Part of a small language model's weights: normalized queries and keys, gated attention.
Each number is 500 + 50 x the weight over its row's rms, rounded and kept within 0 to 999. Layers, rows and columns count from 0. Numbers have three digits each. The size before them is the row's rms in percent of the matrix's.

# layer 4 MLP up, 3072x768, rms 0.0427, rows 1269-1482, columns 320-383
085:545539433496518500472497547516507516507507471583491522546548472429544498477472500535483516504508456495559380477539454509516559480457565578432488628397566503486590539470476577461477497569426390
104:522574503486612452547429449606502579419539457514557479499485531493545564512497547432515459387555449506500483562577491546416468515458505464501580464529491554527342535458478510581468451519465486
086:468539530518575496423505502462561582509502462602440459480424540584555555496503547496484464532548494577512545514475458574496578445481546526424466506451624453447504534518615415520488437567488428
107:550593391498411481494442462507494489464504441516566522499453535483611506588512578448429528610499477514479497534479544522508492534499553516523480573571539426370483525536570435445513545449518576
101:528550401466449524504543487527621468617501573524531514504498529448593494528480518544493506547411535534560539541463546458519459529472559568475508563493467481515557488465602524514412476430517594
094:451475456480448503545425516389447509552539517570463479439512505586551527551466410521455417485512457541497488471529520605530410564545561534551498544571569498465428524539486520450442473448464422
098:483477455474439559456515482405501489479375469545447587489420429558516497488461494444463466487434508553532537522535526507399500508493559459386594484536468495475475527500505465537464423547594489
095:612411472406459467515520523552541549454475446489467504476487537486570503500572539458569436557452447508564493568449488638519526469511498504506424529438462385408427482629578449498502510422497497
108:507537472474587471480559515460548480502438431523466485532421503470526542537499517504491476351623524527567554467543509538415460566556707491608492587554549508603428562514552418462451462461412496
103:467519462407580508428444497559565543499447453587393574482489522550572478535536492444481550526520526523543484601510550518480561522591611524532476527495419526481532499589441514523484552496589459
115:547515488506533502475515544448503609530464504565557476531495561453482522508531583524510422440577442559573578480646462525481454498486521465621461453537540556574491584530483513508506452515505460
096:433511463574556491454486473442541492511435474590418501532438487523507475483519532560459475428444560519606576485550535497449572461452517491529517559466591422496532518500496556530450421504451427
085:441513476500538547483498513520526516508497401608515540505517550429537559514477475487483558529540479615557518483528457495402410523490494512593571566417474511493504453464511410463538468450525474
094:502498491545442548507452392484535536462454473571463503573534400547508478473518534505485478539508484476519522524535571439500485530495525458450488524428391478509503475505600490558466466516589419
093:461489437508432423435496402589499457472482472487511450557461453432513466458555554480450588506517445598491591553589473587433422553528521545460487516550463497481431503466472450460535558531533499
097:602546463585527470451509479505511446554450562549465600492507521493563461505524472463362502505456500565521540536528593582487464459494605481479556534447486560512427527533560560552509463445529450
099:463427400522511446575560494549536551483571562498487521508577565465493479491465453410508529544567392559529541524536449432479528588531478417542441581485452382482520511461504478442472544439472466
082:454462462562548465520550465547496494427462553569496492503483476477506481483531453498571469533435466526486549469520476479438476590489576496500517440452506441490492469525468579496450522454580478
090:466458408477551492476590497526532572373356429528486512462489552522413523451514460457417452421613393480494467449574511539498510542529582460565518493466550471523412489462433485396390467563596456
094:447435501493547544466480467511466522511498543565525499524526524364469579462490551465523583446531504516595451473535481527418564519420525577540516541459536543398526524426471457487432469494554473
108:523455479582525549395499463479605602465462578696548591550518553546552633464521486496465497509503532484599486514489550467504548466479526509557501541448555488543507478449519477584403474541543427
099:476498528456462533533431532534515506509458490495518561414429469509576571484478559456423490417588556507448563478544453491415505572551558484497471526452391497508426517548505522407542485401479480
108:529582453494502413531542510452527497474507541543424432434530543490541462446515493428586494395535532541514544510595428471390466488515475470527501547559542441454515615484560543392480518478446459
102:526568549487469491483416498471551469425510452553438505462516501587522496501532555466492543525548423531544502475542512483493476617486651514511524576598490484558453582445594541479446435548620458
110:547445435529536510436542523515592510453522470568535522448514519621523522465552565474538567483571541515678500459543499484509572502512427481495559542506446500502508536545516525548429454555481529
095:447461480485523478429558454501519590454538415487476563365491481553510444471459470525533513473516413475537466510447601537454536481453555518434481567439475504488416377549550458481594576469560638
103:508464524566519501552657551493472453508391517549473543476419460531474487462497504463455515390479485521585531528589546451452604439508522530529508488536560508514499499504624482511609414415498458
104:572605445440495410468476592504540477513502529490512510519451443374530609491537516465462459519510544553539628471567546439420539535517523541338529508515501433473507619500488543471362440509587452
110:484447517469587452446467542603616447534524563537558433519394433417599543507512493423561480497442505592638454507572465564490482502476446458497505634546503530446558538478515513505545523409511527
108:428484448462519545410492443478530569479483526524421567424513543582633536483609455532441516472436440468494593480510549490447607427474467466547475497487425462477453526496482532499531434446524484
118:512515521581495609521562464519544466513467476527549492494402542493416417606456516504454481499471414521593572469476500524471470523518549468517390640507521445456505570474446534518481463504429529
105:582530569496519559538529356427503477454423475519578477464455519421476503540475519476481476424436470507583627496509534530440548518459488612553499655422555484573503500491505494449402522455519533
101:466594413459572535556639456408528505503516550487501565505493481494489469554592484469537521540500349531566539568495568529427428468540555451533497559486509498443496542447597448467424491464511512
105:570510493460548436550486482523555609490449564478495576479421472522620478487461535472437479524519443522637516441571563558381481614448453451486517464434473538484435460461543488515472575540495499
104:508503553521476464477552497498531532395457424555461557448484453450531545458605576568542544445520513520530487596535544386479540533520587492462511491470500525541480572445524511495489490450502474
095:489478551439436503487495521512624489480465566514509518423443535428504538524583560487357531554547479504531524505562486531496481522489503519453520540487578479456434519543514550491470482416471525
102:537530485499515547563536473510527460465529535406527544487442555575580443528504511370527447527484427498552489508541559578499507552466516484489542583508496479477439518578549562472431541408477459
105:546513431601508535529482421459538511515531539595512537546454489413565544399439527529426460464470479435571525470483448495414422484584519567495510490533499436464445516488464486523334513537502487
106:469575522565519509476479495554565591478431497490473575475446568463504507524571565538541493526522440512506473586513558509502583491555500521491536477503531469440444504502547415569433603523544465
113:539494468559452501425493527475561534528417506567609484572527436488513464510381515468482406553549497545520472473469463441393434537516582428483473529484450497455527516460548507431492466559530489
094:483512561522539466442464494508494531429418561490435540458404624489511563431559553542534462540476519463566514506503494477458541604490540496499451559442525492562468494516607439528493489498494559
106:444563470542515510446520518541514462478458448508499541434480401542537447490436527489554500546444487488483543605552529464415588472519567418509427544444524360497513552502518510458361448535482490
114:521530455531443498527593536564507496455510534590485477428495503515521536476474489406488513520471500496569617550504585486576507436539466491402436536503527532493526456397568524575472467530544461
091:531634498428568509512483491547510523427518474566472502480537566465533634391458521465337493472400479505608488509520551479469582557473507450495484519448442514547537585417502551457425482492491485
112:474464452420481552479496500516472484531551547578476503460531450435546563401474523468534484565434476484514617509532470603486484551450415481405506603494450541584498504538477447570419489550528540
091:441561415596469454503520548571509473486497446519447507476485572459473436429559619522571550500475530528513577459470554487437561553496483563565461498517531466400461533453510487544496519429549456
100:520482487495436458407612499542533584419567503613485529491450539543481474476587538479377515489551404518568478485510530506433519430520441490529507548379493540472475559463551478534473371475406558
085:463447505565515514530571492544524484434432494513480529461564500544475410427489559505532569493452449523512505582518470502407526518590561456460509465519414529490437559509574520435489468444590450
103:549586485591533521477441412626498523547472510489510557519514534568540520516524530550492448514479533625522554542452535411490585607500493538486528497489480539547459464481569436470487555504494461
099:476559496550539507453508537461519497454421451600514560446422526454571466479529516508519554489491443492558474459559572504424484482416538541522507531512542433487529547449445566565420463499454506
098:558543482492502500445481448476477517530496415521454511501430437511539536440486634452436560520512447514552414526558463475398421492528509525575546449510540512510453602543566426482496515621520533
103:526513444514486496511567528535613540426444473537494524569443535477556460437498584499592466483455438574510482415534402510450457482570553542541515544502463440511462570493479506490455486511461494
100:485463474465561465500551545607503545519430494500509545514514613478577518425505491532423453524534410529509515429594522473508568469589487555472464482508516474521479513419490473504545507487468527
086:561478553506515530509442466557488451548481479570485547561547543486389491505408562492371541464491532539453492508523498577530544464534571535429439501425481480424430603484571552595538453428566484
101:430580555527432451463485492532501500454494457457477533476387391484451499352542489432462563442468441489465476539482472462407554544490566602474435467505486556508480538561498433551500542597473551
096:452423479542467471514569561486564576521571472544443521493403429472559548485514492461580488520541478588455498567495513521429475500387479566474515516388518547448539523447593480443502506537470487
093:533458558528505506494543633484491548448469447502492471464485482440523470423409501529510433580477480502582600498463385428489526436521577426541483520448524485432459503459444596509541516406512483
094:544578538484484559493532505530551509453496426462486540491525433551499499528553543424504634499468419490527458548538509562489496517385524450568545577453564455507478473501532585454521514361558577
105:659493508449613511465484505556504505510564468538506511518456485483510475513482458423445495510455551455580517520518496549466481468526512554474488482502557531492531528447624518475505452465536537
088:530559483564484495527493490498576473496556546567544458399432515508572498404582521550450592508445446556449496575459553459493403530553577581534472527501466487426553461533564476518542458472482427
104:530483522510525540449494517481630452512540507476517492567437454461550535423550572481459473417550455528561511521565610529521496524550516547588512515506561534478529493482485513488518418437503532
110:474539547492482451481485505545597440525494532522461544440429566432530518524541538483478483548525492489603504502506541460451511531595537519467514539529459553507512477509519453509435469552512414
099:546562526531534521576502399518540563484441475596480560437487551526512550505523544432404510452488433495523564407548446515467451516463491498440500575494426486582480527579496442469533533353539579
098:506515473566460492450472442456496494481442483457503525576453532431570504513517547499455459435449530475557555588546479520453604446473519485509549546512472414397497499459526563495479600600485531
085:551470518534485495481574535505480488462541495523510520451457453530471553528554507493616444494420498481510583425585580455503558493512448450479495547430459526445450472470523489487528354480494462
093:527519515543599555565468451460454546523504522515450553494504562454604522514601521421512539495435460555517544604469582447441456565483515577516429595484556550478521506500523422510472444441478479
106:527512561449507532457424522511614551449484481516492441530532578478523553484474579451561550499514462623538530467498411502486489470526547581596560513443354452449520508434550405496449493548527503
101:507538488495462592493586493479586593498475530627514565560467496487387484505518504461451520380502448425502505525509520526505524538536562554445498609446489568568527460478488413466497575462491453
084:468472411496454554518469566555517539387503461502556457428487445469524487492588587517563472475443384469583509487418548510486524519506495452540446577522467606526517442475532611473489509344470476
099:433514473573524411492494551591567461454390565590506543430455388523469516555496448482454522571438521592549572525534445446533534527499519519459477484444533498528428492449525458555538556458459499
088:541517536451550505508407453433507567569513494488471515536445512409442544458469492497448528421468486501544482526550510494528429477439540511510437604444502524427484511447551518408545406453399481
100:501520469481581453619375474522484567500498447527455525546470450531511465459475505477469461545478531556522523575522481453363475562499464589466514527487462504538553471517471442504486443475591383
095:540517512498466388569455546472565541569469485582443502438478514517465555486509509389490546532532487482511544432448524462468508546486543436500425579494509528557496472439476442525480520553584560
095:542538488492560523524494489485512564501496431503599496534519505479527497453417492429485532508531538538481382396520547444486484589509568521541465486597604537490472528447587444539537500472519456
099:638490553496429483449513473559439550537496503571511459438527421419452532512490533400414415440572459477541501546551517540401470497414530493407445512454531530512464512567507519530474486440560521
101:428533447586520509462630494480513539468467354411461444474409530402479508497511520577430561570518457558432448543570518485456504519509422510519550507447436408537506551520514581498537544446508523
107:445532552483492552455497450550629549506618488530505405428520614474446494541498627466494520550490501525572429511525514479478513483612449556550502490487421394433495534537542539569494476479546475
106:598571454492499426563548536493512475530504491468483547502381466402561451505526559371455518474503493513581425471521534467460426526467495467511475556493525510462442492560590517473484432467608423
095:575474512525570429450575550535571549433496536616397521538467587473478556490600478493534470484533529526540477502537437420538539596456529474581603506474462448537524488437588495568450434472426444
091:425502537469506553467515427447472414468549579544414546499332490504505493446429475484481486574505461532506541465432464488456536549555442465479412487488431471459535543557518564542414494522378538
088:509468559465498484477422503499565583400462402496483519382476538492479536576492576472460481556511470527530575521573434577412569497457445483477476500382484469477424466495492527501388482579477553
111:512481456545454511538474512531559561494457432566423445475399507499518540434465564482423509404572502512506526504510501479403480501570543458557517511518576485478475555443535501486514578539502473
082:524555438495475557512595511564499472544477575530566503515592409531469524514504549526515520467536485526562549577465477511463607610458477614486474527514494519434425554607510500489440525459489540
091:443528407465409547429547451538541473555533531539546499492495473553536451419526518417495490393486371567484497523503494536439557492481424552536450575490567444391453515531518490491470577497484475
092:556563500449493536511474460564560464543502478527549553489530452583530465518529541460432482468497486502505436508498583477491581527449511552524529501393540439433421581540611466531495516458551503
101:513457425550555451457542486463548585496412452508528522455440532545467472470567475439535536503462459553481604488527501525453588559461488474561508480460480465442515406491480572508452513518533499
092:506439583497473477459554503394444480495466549575454663496439510537478459355501574503519490413552437502605541581496540550449501507456576529514432561492495481501502535489493436492450550601436522
101:506487375580537436526524490486538547488522494564542515592476419410441544459472536462533535523572515495509489433563546531410458471413556493597403562521455470406491467580523512521410586515510585
096:528533530497550570442496454531449479376438531404481461488468419484597452495480484493457468595609533540658458459513509592507498531412551623577465619497522495515414533452451521479462576541522477
097:488552493449518550453483384458475497484495492449534569519434428482520486521445493550422535464477379523629527511660488537484434528520475412555461524496561560515429550526492530511533560498471483
096:489470423465459519451468544528607467478506517511464439518467565468588473493478571590375474490598411486506576508487521494521450509532484537577584564593505464568371497522487495444477413482438415
101:551544476495491486496566479546468529510488449562549459469487460509553552450460440584440461524500480486481453442498493578453600515484461432543457460541472555614524505514542500544443483460523490
098:538504414484441492522502446485488498509433566493452526514454444462454504504534539457453502469593427539581579451626464559528561454443471629435498608575478572492485489539489501562482552462459489
101:559545395473555529487508529442533486413534529542459484481519528507532525494578519404526521496515422573500468533495455526433559521438491542496484501531557478407453518469569476593581459400446503
103:479571532491455567412479492564544636414430475521425507528391482563504470427484592461521487495437429531503431509494565535461539482478578447526397497468517567496475495450530561567443493443482496
107:512567515466535442452453537567573461569433566600490486478540403473540502517513510519479511485502482568587506500534563433439582456480446392440438556486474449483483436485503498542477502468478580
101:565577480509466561506553497430499528449517476511488428505496499527423503503526487459488537530534448533463538521516476523371616495446522499507460501403520494546484516396512456515498538542463492
113:556538472429416563514466478564464537595617449520543557427424521485446489516395578478539526583476421435486554533501405457442469524470488491475469554441505548509427546486511505535428485495433518
096:448570492520460555470473391459511498497439536592456513477512513448575568542520561518481524537533406540572449556481452501477560613447604482481536517479507483442512546481540524515431528554493531
092:507572421492491404538524457411494572498538458525479615472482541512537582394572522468501490530513511600524542477593547483443439441505574420497463459526575519538557506495439513516349419501531456
120:525515505491511503522649399483467499494443491531490592465402511511460559439517463398413473485557427522519454628541497561437501531471511529472503529342478560416497453470543528499560503502523505
100:513502503518550443480497430518569513379474477525495465481399549540613439537474495485440501555452436502527502564635494440432480550513481467470469519488545467530454569451500566493472420580547391
101:543486446444528444447575470565534480544542465539518566514407513542554530456464616518447526514524507497506469539613575416462510513581532499479448539448569540528459551506564480535483597521572440
101:476522450475484534473459428476478551473519452589514552497374450559538440542529483441479492543498411554614534489509492554440485597405532567531560539472513507466514562396544484481539436421505445
107:513552469529455513428564533479562564508449438581514506493488584519510524456470510508491555479486470515530508507539507524533527561426538601576442516490471387569526535485599519502497521556529492
117:507506480604519503552450498533420546471527549490511419555527455462601566406415533501495449547525446565579562562543483433475511541508441652426464538519552571483482555437535466529581522537505429
100:597552549578502526529469493471459491569518440504382468482511564486426474526558556480483421420444418489567621545460530459501449549532583507509475553419465486505557588484506555417519449602389545
087:518559442615532543611506616486602518429446491481588462559454507495519486458397448438523490484538471493527514508588518531526499518433464416462533522473435525461420443484509532528590530604444424
109:526539500553428557489532411448463471439508516521530470462459484540459459517486473540392511562507447570527547498521588499572544558487534558450612537390483444550489514532466465489407471515499438
098:574541443476518531558480433470444556542520448487555580581417516495481555479510538449453564427485457517484591495576516494403541490487449451411508581479469516460578457455528535404479552488529435
102:562511553531594402502521443477557539512392580541523541517421424408556483490458500456533434470451468554534485430460519556448613493469427522525533484471477589528448593517499500469474532584513550
114:471450530493507551444595486512598535476566604510545573551492417483518552497513547495514500433562445511604591490494556530499620601461590473548443590458497462515500490550546469551459502476489460
092:478528409449572457451566527521608552524471434502502565478491504461631515529528553571535494563451558515526445511555485525504595513462619518497448522442441465420515547519523519491411504571409515
099:423572417519509435482522522519537526451485451471449562376593523491545512481529465488524469524549453532494530520526590545501562613520485507469405479474513532456455599476665493483447441415486397
087:547439435515538561567548442512483461474567455463520491448521512497502526524511511494461460462520423546560527443535446544464499585520499498503374566554437446504436523511513546541606500443568468
110:425581377448553477500569490508560538442442476519516582474510542456549469480553511442576474471442484531563584638550511525404569479538510488527459496503427542482477524543447544441530466380457473
091:524514458566440534512468520504523508417483504542494507446528471517424526417557494438395471432566425541521534569544475559572587590479543591546494553439501549476553475571488424421560498526517521
096:401461445485550511491437557573536536483505454487474457510473522440489491511513535541470422503548434532467562406575494560545528460577494581544519488495451504446488431492499498503467558558527434
106:491595540471455504574535420438570528443536401539438509428456500457475491476487502506500506556492454559581528438521507639497518507550458403569586578452408539498427524547483493563438449451477493
100:450506491513512561514549490493502577487444526412540540420483467578466501551470501461544452436571481503576475471504489588404474445560425530476539520481506525566502474481483564443543536563513478
095:609482495591543421500561501517606544418441429452429530408392561466533526465505525565513442500441492567658508464532611505567541536634514515529558592485503535581481554464614512453435494426486505
098:482512477533483554583561531518506499423507515468395481451459574551611591453505482404557448510534440541516544563543539499533536471502449436447480494446519453560495539527574412452543436432463544
096:531448575504509457516463516539575575442481517503534660517553543519496539495454555449570551545582462479492504598521445581442479540509520426498421501407423449434463617500517525487465510512499468
097:436523485475473503484517496563491509433511405586437449502434508443553497474582478503483502453431466593578584570569476448451611537502534543493466490523523529542545488465580518586472584467420517
104:513525529511455543468495467479492493455488491559492422435495501502487501570581596461478513423519545550496487457452590494474602529472489430487553527447557559455578533514469415476570502541484467
104:480481394566489447465542466419513612481488440503489476461476547502449543399519673563480519457491439444588578573599444505441523492538486482585492495550497454520414630541502450471479520462474473
096:407534473499571517497577535462488528451515499479581535584574521479446561481509558359491497471450498518535558541490429530464493476459422544484553551392472478446530516501507540460574443542527514
092:536484483594449498474556523430447514499427537510508424479500407469529416508486586480475539459560454504546492569489554614478624501569490630574517512449493441375480503472522484505535522561509512
087:557527521412415573462536446372555594411505522571462495435498483480522468536446543388547571388473423560504534470498542530532600541488552492527548603456387545438492482612547536537476525487498446
109:445377437524580535537587468540513525400463548529587472444432580469508593555535538414507516462521521435563480563510531481491493601492554489508527588525425424555501557481567494440580553475484421
099:533472524522495447448470487519533511550464487540526409416449520447472556428632529495500551447495477487578463392483449554457449484447630408512535589514567529491535562597493554487477494547533455
112:545513464527507552495478461547481555516541405510440534469516549468506461446557475440501449528474508568535464446472461679427529508546545554515497514461530450464499522497471529560428459502528450
098:526570456608489560497567522554480560476494471473460522495488411507539564451500485583487507487538472522567541527527476452411459528422518528410465533532474504560574507510508552438450428597531577
105:410472487575492534491555508485496551492452517532514472541539508519512475484540497535487513546591454635591535503526503575454491547563456479525585616501464487459465545508485513478503553449508522
099:475462499520510563516566462467481518483546445442559502409476503505500524443539533492514593484557462542539596512546476611419522522509454459546452519471496466494543544487547457481531563517472447
088:618528457526453597498538442513529468513418485520592420506544502472553491542539457413542520464515447485568501437448448567432538535384494520509444606441537467528416474542569611451560488419475550
102:420492526472459496490565438409492551520497459614576532501456408468499539425608565444462526592504473521545562491569563518487470536499579508472451493501486541578428497525558504491480495469369471
103:484496433584508524412512449490635486562445493479497579440388547446508535527472615394476477472527444573491582486583442429449394474525566578561456507453456439558471471600516527510622507447414470
097:484558509474424412518512537528490565521456497490550539469501610506502479504462509548513562363503466496491410480550396524431432549490487515594506480464515495503540464499543474533509487510455459
092:497460471487448484581459414404564549539498461549441501398424562564554479513516585443414478491590521523529506468574429498433529485562487538409500519478564496407466572568564423513538517509562457
092:508513515527493471451508545489626551470453438488521580527506548497571626461525556521445452432446500565471458448569515502463486505592495560470437517442476494464521514527513464587489528459602470
100:460544556581596445573484517509466559510604368503427549467440534440408543587469526477531532487493478561521580546565465469425540460459461440450566524499463485555515484450567481421448408403500538
098:436504498435412578547402508554552509474481434426571499516365543481575469514457585487492391496446485460496544498512479484480520490482474505458520520514560503463464590549501505498540473528498467
107:488555513486466531509519560555545561393443529513451479495388502502510559564511516533549539481499432505576521500469580553430536508547444468520506563541388542443463441460438447582470578483475493
093:562501420436531466424488541503491532465452541540484487423484558418492573438548525557464570480477381436596533442575445585430460473442485494463441524494474519519562479549525525454411506505473544
103:506497476442500465481503525460531520598428505568529542542392533485614622503457627546481467409526461550479476452561480523483522572484548552524425528383571519403419507492547498436516581498540546
099:476483585544418467524574509587571608380442452530523571458540484520476483477498561492423515418416515564520552532539449473415503464517592493462569542447417511503474455504563595500451478497494457
109:472546504411616494518517463501613476583451488431425479525443469536538449512473532410467581506502531532564507535530543502524472447388556473526467617545463534522524564482591410548522482467493517
105:558507448440467520474583349500481529550504494604561496506447471449499517494493482447487480492504474561508517502482476518405581489439522570525488607466485429557480468534571441473467494449568454
095:434428462569500539486460440602537510482511557527468490469497448470583413401473518506486499496469464573494456468571541509534469522461446608545508561516515358497463454520544469548567493448520514
101:518509486535570451532517459504550477469557466535472533324408529559488384484513500511466460428545459564563569560535498537498499572491443472480528504476365457499531500476626435407525476554473519
091:487480569542446487460585431475499509469493493563563535426403475384437526542494492546434451468513495462503513505498512508490572493417543483541578548339566420470486456532481571454438597547519553
102:581486387609515463520499425481568483429463559656493504499528545516516472450519512477488517593446468485533524492520504476384536559460543471505504501559437478497546453484497530538390532533485535
101:525588521428575448561545399544584530450401481496404565464433550542530461478559486430544487484484432549531492487532542496428451573515513507483504610412491461517498462540450539399466537465590492
100:464519517402517432427532532541530479396512443532505458495474524403510528421480551431451479451499538563527505457545504513398478566480523581414431548547543573516492505490476573620484564549499441
105:465543413490440515444553543418526486554522535622464553523531551494550547487472583559415395451479430555540478497545436536568617545500509524621538541501589452514343463474444410523493444456470457
104:530433518394480594534491462514488553491524567508478530522389421445404531525436483425410422485479558536576474440502451584487589541398497409465451549496474613537500447568483559455537496440505562
099:496466413422548530518552464519621479461572457545497450496447456452526503534572519449534535503576525513565518560536490580356496496468495500531498533499428397539484520487561549454481555488535460
106:506514445550424470410473448533501542558479447494484560380477509442548549539507599509502490515513505492519518533573525507454425492561582460493479542517483368437412549531495490491523428491457472
090:477513529421521554507459528476581488461461467591533546474483532555495544611501497464419387408439457474588610485513586442493470560481481614351534563436499473511521449524469447414479580564403578
104:502485523592470497550450522483531555538509495479499584510502478415504452621541593516464458518502464491584518493564550586474455536424600454508528680403520429477525428335454555544491564524505446
094:532536526558479546532505432366498503587356492604507488547516475493514549515555461486528528443533524530534483509556430515564479618462643445480477510495531398481547500466519518515532520482448562
095:474591520467528482492489490507535512454515464457572492503478597534502495582545488487523581548520431488525607453564483502468425575506541429469467526449498463499527420501504529550564470508516600
099:511483512560529494478554511561569609504519428452544496473526503517479514540550458411542557494555513470499498513571488501496515580475505472501551563517437484414556546459530578462428422499532571
104:447476477623628519476484451513490466458444535523455525522493523421533485442498562437538540471516458579579596494516430534457486513516457526599546504515493443470487541499447480536537520425606402
089:444496418479556510469438485502519506448451459530442547430513548492486528415446511461457441493556475603529492462613486407440522476480593489496522602498556444483437591575498498492521538530511376
105:450536489491474534511502547431535564486451576495458482464442430553557444472520496486414515484466475461498533513657428504513556540496553441469438559432491502529504592479534450442517580528490441
107:539503498604472446536577548442596428551519439411549591516380502436437440530630571447417557475457506514538566522549543472385420542480508462530548518515462553562496507430543489476465517469439485
100:488465503520515471512517391562491564458506491466477510521438478549530552412460543446394471444517364457571447557542595474474482520479488484441437498472550553561425465524545497474612560422432552
094:506511552517533426491544454479500578523513459510472556435513506487453551454377538489541497430515532548491545485472466459440477498520508598567434528525456405420497466375613503579521407538446455
091:374545488428558413414551547503463524500510498580473497439463566484492458521480537536464451565560577456485541480563518485524499524445437500532574497470496512492560505436527504501475455510416433
126:516537386521496509427441508552471565529502527561530481459428424531517447466525504464505388481519517581590511471478577440348446567527489503541502462472497555508420470519551425579491507483505481
100:517551458553507545593533489501559563570491443492414545490497437399511621502432577408475614430509419502506485527457528500474597567414554595520465538531502366542517490540572513587536465501530508
090:596514470527489571518501510507514453447456556530570516455495490460548596458595468478536542469604404541607611627464450493439552487415490565538545520479499457499455535400489501528454539424418544
091:459485362445543541511465598448555516534533532553523536536448483456552500529486524491542527498482475550485468564478484510423461545399503593505380535422501447495527480579522562479527482480477526
104:497524417534499477404549536620523594495394501553526560463477508492465490507467515547498516430415505495611533448491544549500483501445479459586432578434358471537446497450436458584538504416523517
105:541494516608491504569512517419475472446430598505567489453492473440571547502569505521496503541463436597542524455535554514499540482546551570545471545352521518502503501324557531463562532496546431
106:587446484466521523457569503500565506553508496516528510483509485383515512485454507568499436532512560459493572472485526512419437469485608529509444502526432401409445517533522492511549518449551540
108:432545499555562449507592463530555595409494552532536545466493473468503459390468530524463466371455506483580529523542539496477540500565549460505438475422501493494379441517446456502522555488542469
104:451483464445512411526507497535602524504475438545424506432392464413466466456502644512573447480497441475550583463584608517475473510556569508601488575445450535450527497561519563495558520468445418
097:466514491547527476518494464507609551582449418500518547447551510494591530448552524489494597431476522434524559553528479463468459476451540558544550589522543499332515491555564530594532580497490358
101:451449513458542489575539576487522474492530561502453449489485554483504446525455592501538483536550436504552630498599535525433523475473482506530431541597442517562607537480562403521555578479433409
102:429559462470463527536538543487468534539491459472568496468364479446533496536538484477506422505582487626491554467589469504477507509494491512404566547467472517498487535440462468450507474577452534
096:495561503606554400526501487407530532470548467464400595520433491548493612474554476476468502497459478472529614512474474514394472515460446504542527527426518463542465501484525493426522508611422501
115:485545495611554469452514550568506530494497562545520503523389454509582554413430444386504488518481501574529477429513510505436486558444526449560488477508527558479435489476495496544456431498533558
101:558530515512493515492413563435515563488532494559540515540394540525535472532565550496536499422463528492562506508587543459469500576453513530419550488498400460588542495519466440566489555559478502
086:424482457510448511456475391519558540502511513516530571440552463473553494517446546455463520547587463518491469486533451531484556561419476492510481514465552368448495470477527500438504559537535421
099:553524544486530536473547463440525472544443546548554529586448490495486523535491520496497438477463483502587443554566479470522568527565477584504533614516414467531496441581536429542550542462592442
087:477525443458560499494379557396539597434464474507593455448562512461473569522549478395505506444519394522573450567471527589466487530469461448433465530495453460444619495496461493464461547500534529
117:572499501579501494491546524569526461430517481479477498426503428526508500430433561502465548432544499544513419577477566499508577588449501592503443463412579437508442532524610507525542567508493414
103:559538484483419532543473518499579474525432405504497465460403613538493499509525555595440511433503535533519535551442491529477551520492504415525542514464448461528486588456647500470482518538614557
095:553512478625445460522461428507570527430531417566492546533464507546519520492499478459573525589460502467526525501508444575497602589470528467544546534461543455532460593460483523485406550497531573
100:445517449417523536462503540562525474531428486502427507466450447437527527497482482557562582427510429540530627535533573431501601493501534490470494525507475491457510545470607508576516458404516578
107:515575512502514531522452421557580518501393500485486475398413543542508454521511592565438560489542471577547445602446585440492532550506548443470543598320543433421425513477542481512431522522502504
100:459516483464460477483514524497503505413424512561531506523479521465493522547477567445450498502589397534528581544466517521509613558526573503548538622472509547466507455521486432490475550546505453
101:481544480409453534501565541540438479524484477505491424410412483582418521433432582562503472445472435541538464501572491508441571482492416472568539507491485578501443568459629458435528533457488407
101:455572454517562585529458396489484474447503515478509491530515428551542499518546493500474437424572453548591552526605527497394482526566529439630459569527542506601507484496580462495434546475464474
106:496485550487488565519449522428573491544513421486529471442533544432453531472546570424512531462491413479559603562480428495420450449489544529573531542501348531399473446454486478536473521402491545
104:517560539484523437499505474509613512488468568527538539463489472437460522526450576540435543533570462586516557522514415506503491588533555493406564567553485511496537571492596529410559549483564411
099:490588522550560523553522451452516610561483510542530526458476536617548467543612537480504547431471525538497465527422476502478507482441545509468487602458547471487425554438591421473556526513522517
091:489519422561517407442532447438418504488506516535461567465493471543525551458462482446530465547452388532497503558459497443454496481528489518497555466529563388482501448479442574532541538560474424
085:437468470504492376476556510435471451556503568506477502429502609484551543464507511502435491597555542566454438520540530447477462498451531503428506571406536384512458488540542530574524523506444529
115:481497559458497527500621474499555547505460399561479556532495493404441496495471496449436472533541466490622529498508530508426548458589576530476463513551421449501534492402466561427391568464502497
113:560560485445495441417456467451550523465507523550515430441460471487541513446480477487502595393443467497601545515496533528525482460459702498475451539557454466462527587489532510527503569483429574
098:470448506515542423501615476523591508465496453557386545484348495496494622438505535533457498459544394443521494572667540475429442574437490489426499535512476464517503518494576532510489550458439439
101:550491478485546468476493530512525532508507451486464523554430520508496516484419544476437478453502544506635559483506420580499512446477526507478374588554480522578442467458497609525431431398477588
097:512543475584493625489471526428431516431457452544534513562501480496533482533442550452472456455508523423476543534521500588556555631513521516621551589495497427443522455383525403468531504516642512
103:444499483531490395414452433471490567411419471522529579459497561431534442452541591520493425528591517544520613498577541457510425470558591621441533571555482491392488441484489578444458491489536518
107:506444418582492525515465484434475493420476456528557530473491499441506543460482553530452529624565507460550511494504388610485411574465474595459475449520449451560517568446557502457501561513539520
103:562553355586458483443516479503547474566459506569612506473495539355483591508580570444421458540543485536580595581532525418509519466514458505514475515553555483549535436470464503510522486477431495
103:550522445492495477394493438509462519519467550539525578483450524440587479450543453394552401499450479590553439393506512544534527544442529522507496476450523503546529566491503539479530530441500482
099:549563525540507517446533420498511526399466505578554564483454537435457512489502513493432556522485492496556574495444435531436511518480472430501553484466570408541420562440471520483504574566585450
106:522512520492411423473598501521617615398458469575544539466469479580455429493476521494508425492500465535588501608480568520459582523504546462552589541406382388509522549407494539551411478505558433
089:564469477486428442452608514575578550433503443562481517481453430503483573456489465512449528528550446453545507516593438498555552501471498422457543506390447553470512430507551527528537524479501436